Part of a small language model's weights.
Size: width 320, 5 heads of 64, MLP 1280 tanh GELU, 26.9M parameters.
Each number is 500 + 40 x the weight over its row's rms, rounded and kept within 0 to 999. Layers, rows and columns count from 0. Numbers have three digits each. The size before them is the row's rms in percent of the matrix's.

# up: layer 9 MLP up, 1280x320, rms 0.109, rows 475-521, columns 128-191
# down: layer 9 MLP down (transposed), 1280x320, rms 0.106, rows 475-520, columns 128-191
up475 099:505575487499433479524409511489477484484451509519544472518464506516469481479557535459542520507501479488556489518504558450405422527540540539473524502445495538539510524554421484549497497462455516
down475 102:555395510475511479459520534466477483546431575477482444529545498468484365481498444476531532479536495479535598520527520471493514513537494483556519521498554565463489489544421538474507562464564537
up476 089:543495495439482480536513417487508494499505548494509441490486599473552535437472530468528556488454548523540492509508542512542547532523394561485500491494456496450458508602550461486505520504538536
down476 095:533557503437459467436535518440582461505452531492498547478517476538556463454470459505494528449491451504490580503475560525573570466528582543475535519508485473456538496498474452472512543547524520
up477 102:452520479498570502506546447500496423486511470511474578567508502519562478558489491507471509510474473472537496426527523476468485539541477495538471505557428473493511437579470509454534547517540507
down477 092:505501550530506498553489524489523559473529484512513379477454519543501524483487540449505515460538480506474529570426508496440492510468546485452474528496563519490507513490506426467540476462498483
up478 094:478480493497533448473531533487487526508514539446516532523457528506572508528458488539501488483564551529422485465444531459520502468473496503501475522439545516599523477531541444528497551511561483
down478 107:502457508461492559440546554531580576426529468523510468519513444455486438531491529427469486473457465546519475486492523550476471489593492494529499520500432468489506518498466455424578480541472574
up479 087:525461420467484538494555527508498422490496501468459495451523488550518563524471494478555473474481454486558504579503503469459527497490480485481498488526561573479479482497536510489567453513503482
down479 094:508462555543534547486541485432513509397582511467542489528511507431489489510517468461497565507421580515493547447508585501520528491515508482463482487452518496555480487479415455511519527478514562
up480 100:546451474457513488515520488490479493443481536507471582499459432478557399492489558513492497523520499487462516508495569507503520517504505633475483536468430450527474475575491562504424513481413477
down480 086:471560490540455551504493462488487493483567481473533472535526539543500523548506450551496458577484454473523544479459408458515537519577538486453532550483483469499565528519513466475491545458576538
up481 105:455495471481440539467544487525530457512448532537488526515605466457491475486541539541520462515563524508538504529545496504450471540475495488479523460421486545512514492489491535549509536515458516
down481 113:479507541487520433466509514462502484521490451452472487465474398521461450441476512523505559536492634532572483539502466477468526560481500594592433486493425523534477512545491536559508514483553467
up482 093:544491479477490507469456516517549546567449416481478471459520490515471478522494515503510503487480521501527424455565458517485574481442476473524416454512560526420515458502437396506492470545555513
down482 093:501551468550524455513485424432448498481539604547528586491534538535457527514493503518493487520523530491504511458523545524513441559494575510494506558535458460512417512498523493478482562494542532
up483 100:545508517507471487502458492557528487546540465507515530493500498565476502543535493496537488520506438444529484446565475478522505417563502469444487582491539582438463433517542475468485479538466495
down483 105:476573507539456536489460479560493504479518458479491506422474570515522501526437423431496438511513497489456475486555534499515511531529440489472457524434534436586501534492440484520411463480496488
up484 100:544577487464465362507513485524538478573421445557445508485540506452448414521434515460475510543480452447475509500588493473490564567507497454440558576496488559496524514492465545514511488558526459
down484 092:459532505477488479497478481452451534532511534505517448621497501542493566565494466526579451476517458514546516526504438549502516469468559569547469534548540555454521519509507411538509531495495482
up485 094:489517513521558532566529510531524570500463556522499453486576525495554508480497528509501511537410518471483626507518498543483490501528540523508495478512471467564448497477399430509520512551495501
down485 095:454445478504509525370507552458473475420555497519553507558459451496480414555442502512549519492529534519456497492481446538490496497522520435438482539487462484451511550452556495509508504418559488
up486 092:498450423453510495395519432518533521543446520454496502489473517447439493522528549628515495461553536475564528480459528510432565466444567466479492531528519548534490522522478512526470456413496539
down486 091:577542521473474498511501535514484491476512535509443486504572513493524508552543439530507522504581563485530526547477505508473482461521463416520567515544485438484500500472518593484506498544495520
up487 110:452535469472394500458492485515555473495510483482521493458556519446516434476472568471506507484528501574447565548467534433424478456468532460417549482435492555442520492491529449513504515455444536
down487 108:510500500468548484612466458548584418539454424532452456526516551523456486503487437574424475527523489519519479518547535523556506518488455453515455480485413519501485513490508482577550477469485469
up488 102:490471506490534495476511541494488500524489505445451504554540469525461450469573445500467567437505464474493500515544544423489545603503507544497519437565550380530531551579490472520543448591491495
down488 082:512561485538494440536433477517480538462484523603565523487407504496544506478519554576527486517459493513508577476463481578479514453498452503561481506419499519457567487473526531510547571464557463
up489 092:537502482532471521455510424609434540492547465581506473524448486537545485522380440487476518408511468502520470508419513510520443570563539540515540515463513463514471533545450476511526523532439484
down489 095:523398487491442469518571533508538460519444531470458562501543484468497517409561500548496527466531488459479531520502483443507499529519509507491453562556529470516528550535528486579505487498542503
up490 096:518506549478477495592434493454484484445535535501508509466540459484486511477466520546529536523549509481484547556473457487607512506486507542479527473425487509499505508521473512504497503467518552
down490 102:545463470524534523450529425448532477446484525481456507523467467488545489509468502462453470447525569491482400498530550551471502485477454450487487548542533509560449524541419489452487519583453513
up491 098:483445480543504484486499502455459558516482539512458470522421547476465510485476485504453539505540589536489502555452539492464462539529560507583469501521524508472454486545513528478476556495487380
down491 102:504487464399508455503499522509440431502457450462548527508514480490509530484494419528496441481490455509492451440514527556453522443504556466508541469466525418505487505501473471550566463492495483
up492 091:486474452479554465540436444464514536436519519637400525546478466475547512473458551489466502515520531515576431489501502535496439456530462471460542464513529437539537522490522452551512488522436512
down492 098:455580547596494497431483511507416494588493591468523543480510544488512516506502567505440517544538546401474487468489451527548495479529416501457542496473426487475519457504511437533492581435533546
up493 098:556535496531524503495532450478509432502511523361484532534510460535511371507582533508452494472540548456541518494430514477423535498508505514506533497453484412520492543546486503511497592504519483
down493 092:482465445528530538502492468556527406515486509503529431537530582492486529520477494535529588505545530569377515544530564521556526473581468513466479459510548529571496464491465552503480475481486439
up494 111:479483409498517479576495412499470466511492514483496530595471446429511540515559422472513516488522517449550545551510461459564468559541476489499427561492505494497541554508452446482564473464528540
down494 089:498531457548505515440518518492519465453501487567431450506483483499513504455526486484481548520468521490563499437513513579507490509491447506531463502445511542462494438554526518460431517590542479
up495 105:505474591543534430448440544476536446514456505504485389480537505532473481485468485402489513453486471531555542472457485601510498493462524539443436543469584510523524451498567498418445556536462485
down495 105:481486515564540512532483411510472552585551518474514517482475569534496523479493487542472502520486510465529526547500458475460459473519516443446527534550449439495413462568529472455509514525503449
up496 096:438531486448512549526498469499502497496460553446519477506498484565422500498468498485550509539445464474487465457547502513504549499441431491511504466455532505489536519491491510523532464481458519
down496 095:514547499519557499479482568491462500449528459544459526471452514534470558543564511522468496445515524507491428493447515480487496466451510443556486512604520538429484555514474464470498533499556479
up497 095:483493481503396464402458501540543522512527479533550512529566573472525444486503568515472469514461530505512441574445539528495491439532477463513540506575415507541500458571474484503540515472509435
down497 101:519587527481540500507526523494481548502531555476526495519496430438528493475604512547515492444512491517552527538472467484484534435478491492492472485545511507491519507474475500583424517460440502
up498 101:557455458513535514517461504491495482460502569477413512451446505485461550516434467460464515504458483573456586483441486484563494546527523523432474484463465468516492440535508484502465549525508467
down498 101:502471516493490495519559506550478458472491510521595493477577532465513448437473505498486506527451391491504472505483552485509463535516506463592491504585438581401573523482438526470507514525480453
up499 101:482472500512552439538465437510418510498459548529509544428618417506521496512533490512468469523523515493449504488572470465417632491510486501487511447494471493517497501495518507487438531545492545
down499 094:470463517504454558465545536518553511427467458476463473408535425508484459463485488404480512513473482486531494462507566459515454490531489518478481456480472528562485520532548527494507530538520550
up500 099:473455495568391456503433504518554457556484450567489489466518496510499519510474533575522520514558453488514400464456424539513548517532508533483555538549504546536461453517526502504546518503539518
down500 097:468551449544516571482564520533516475461479502492500521460484534550492478584499473498467496541477557577515606494536470476483544457501475515564457574508530506479476538515532540528497482479493458
up501 099:509550470475547564493530539515494470515504500505527487426506472467517562484424532428519508430484501495554485550539533547513504491523472439470484518503494516500546430538511480556445479463506501
down501 091:513502535530490493543449424369453482574478528447506477502467486413488440492478441459532415503500493574550516526459493465497520508495577535530546437451468438525465489489551558495492561547587473
up502 096:447509557531521544486481523511436451472572494483534528553460465506512532487481503468452516506474518470545481565526486491505536523506552504499598446471492486543550553517482471480453527461437479
down502 098:522467559501540473471548477582519488472510506502475455557534488532527450443492496548556469478495431499513583541519514451484498495511517545520458497520560524482469490457581444461530542411540523
up503 098:491524463409494496485490532473480432449487569528467504519509569420546513506496514492483558473418478511582513456556473459435517550480473537498475505560500547473529437571551555522531471527557477
down503 096:501485465504498456525437497451474456480542514589504452503562507478546552502610461495531523433447467435532483513512547480421481572482507480530444564502558491445481466501512500576598485489513489
up504 094:469534537452428546560545592449497539508514532574464398481482536475477477463462521500516425418543580500508514526574457426467473509514520523488522581498533500446522504519496519489463436474508509
down504 095:525509433536531490487507487527521425517558538468479509465526462489575460478548496449495550513446554509483519536511477523447471506472561520527470474495492523479504489520503512501519486592416438
up505 098:469539420542469519503463524494448473523534516529497521566433492493507541535533470432562471547623481537532522480428494477515549533460560490513500489512529540534498495493456479496542521505514521
down505 108:530538511473473564512496536512467532552521453505529488557423551503515480546475460563485499492457552461411493455503484425505456512450544528542514560516434484511475523465503559502512532466562515
up506 101:431542470560498480419509471537481465477564457530545524539500545490435449501479485492506503475491545507554529448595480516498513601510537525482547539513490503437487553465471462487518581513486432
down506 094:544420467464481490525510473441496489554485540487493553463455473532474555470571547532489548467470501549430468496479528463509443474469546548550508491466504540468515472512501483454409436464530506
up507 108:453472450486510455475571489544419506518482454497458504445531530492514509500557534507511442501434571495454509492422578480491478502534493490540435450490510492503395511497557448476514476461442520
down507 108:567536499509523463492510502426535548514480534368561496544474487527461486458469535533455554510540461503511524499554445528533509503457551492466534483538486517499582546492429517426556526480468488
up508 102:457430481458531438477492580517527507572476501478516487494444511507486523533569459445473472558523467516583489549539435472477484525521498497466559514605469481512497462510487556520531506464517488
down508 097:492473469485486546492530488483500571491470569476545509525502570463441515540490490574447489492507515547412534525480457496520545532514476548482450521516517522478578528556528569504444400478571527
up509 095:494520507578547496521495445518456478512513490475542496437514473526504417552447551493453437427506471479564536443434464501566506433475488490449441457467523450472521471526512456530567481518482564
down509 100:434528540492518509440505484496614505478457449553486511533476527481574507499511494476511468458480491469537424472462462424421482573461502481550523612487531501473565461493463523474552463503499505
up510 094:539422469521530526463553387496573565548483538473466561489493551443469467524456483479477439456499505485596492531563471521472522497499498510496469545529437532507526539528514514515525463479493542
down510 096:476475541551495558518508529420568482492559510475478463566476548495536461472542489450568536486489440534477538506495493527527486537529554498521518439430528526524556460520505543516453584510490496
up511 096:459530595538428451443475470443553487453574500474448478476499463463544476471508488521509459487536519506555504471432452552466436444526522435452516553465553572527491506549506456494507597547441509
down511 102:410478433522530507513479521553502508505533455560450580507494507489527531473489473532535466500419572457495517503515467508490493434424442547555450539518448536501559415538460501465499505532508502
up512 096:459545520614459496495536509525476486524438491537503507507474457436516517550491529389548451461534504492544511484463553521482575521473425506416432522504475476578514489431478493506457493504490520
down512 091:473528536488519458545487501443591476479547529485446491484449493539446461469536417516455426551522438525524536493491554482502498491541501499571589396480436494525464521560494469521510512481500464
up513 092:503436473441476439500525468471505549476504479473405449545531540513557511540535458476530531496463441514484453574553533450449504497503399461533563469505474569423458565489541450448450522453562511
down513 101:463504575467474455473509506497525517515492461413533489528497433536570493520510429492513477534478450480494527444574399498486533485493568486507561512532484437536515440564477474541469481605495521
up514 098:513462506507514442505486520555443469537568528529540471503491455564552501548464520553496492549501532493485538501553478476506494431505543549570475491525534550434480514494510489491529479537501553
down514 097:528576556451500517568476412514542499473476568478480539583457532487503510506481500581474513480477476525495498540449527518478482508449561454524506408570543450509480537481461484475468390500431479
up515 098:521469584473458440512456465458471508449517525500517560496503433470479610503517503511545459570548525480440471569485479430501541481471566505495523561499423482551542512483530530566525497501537482
down515 093:530569470422520548453494539525529475435548456585578460512463492526435498470474498494520489477475486445466506475512490525443520525510426486508448509569434567502550499513547500508410443531505514
up516 105:471422456573535466506490514463549514535525482541488459595500532525506536570489553482500491489505561513477501446511510554514458535528476477473435543484500549527493435526520429450558489487482480
down516 095:520543486496511490513493475407478498506529506528496444447485517566473505528483490505497420495562500484390463540482499479447492471566506555498532583477482525417495513534475544461591504501465494
up517 096:477431468553526527519494555563541380438475472530569547467519561476505475543546500462534436504525593469456525509471507494517464427481468465517511486495521516528477505519433545564457529478525522
down517 103:473550566478428521524520486494535498497490574497464565514529501439454476500515420468476476502519412556478463522512465461529594518509512492526520520507522558474549505514470479496479510513540402
up518 098:509435504489517549628466450533508476504444415470496488484498507473545489444535421499547562492485462508532501476495545443474556489517528514476609578487484507486407530431490531500483486512444529
down518 103:447510572504500493492522555513456450520468483496518536519491519530481489506573477550522506428535578530491409454546569501470459508443412517456447515499527502499425513514469515592485438534481463
up519 095:531533480446466577486489459503527513554479531456477520562516494556528485412540478518441555495459447566486527506529506487423505425514506467490497532500507408540491533542581527476532477434526469
down519 099:502476524495481530581481554529484594524500491488434395469579479471392517459485546488521526511541526419576515524479457458505470540522554513524483515504517480455479476506477464545487556483502512
up520 102:434557539507464418526556496545530536544479537512504483545506449482508538489510497484473544496595453510530517575485534486508519524479497552427494473506491525479475580452475505514498522482468526
down520 099:513599590464475501569507538496457543442448557455541524502432537471453561541520541527494493429490408476422537470538494528513496537516479451521423522537433509472488469544543549444494501533459497
up521 093:520463518489490454446474474446457499500485424469524477442527566486443585509493488475568469564462551456506525529455538493453488472499525507529508500493466461501480557500511547538497496518513537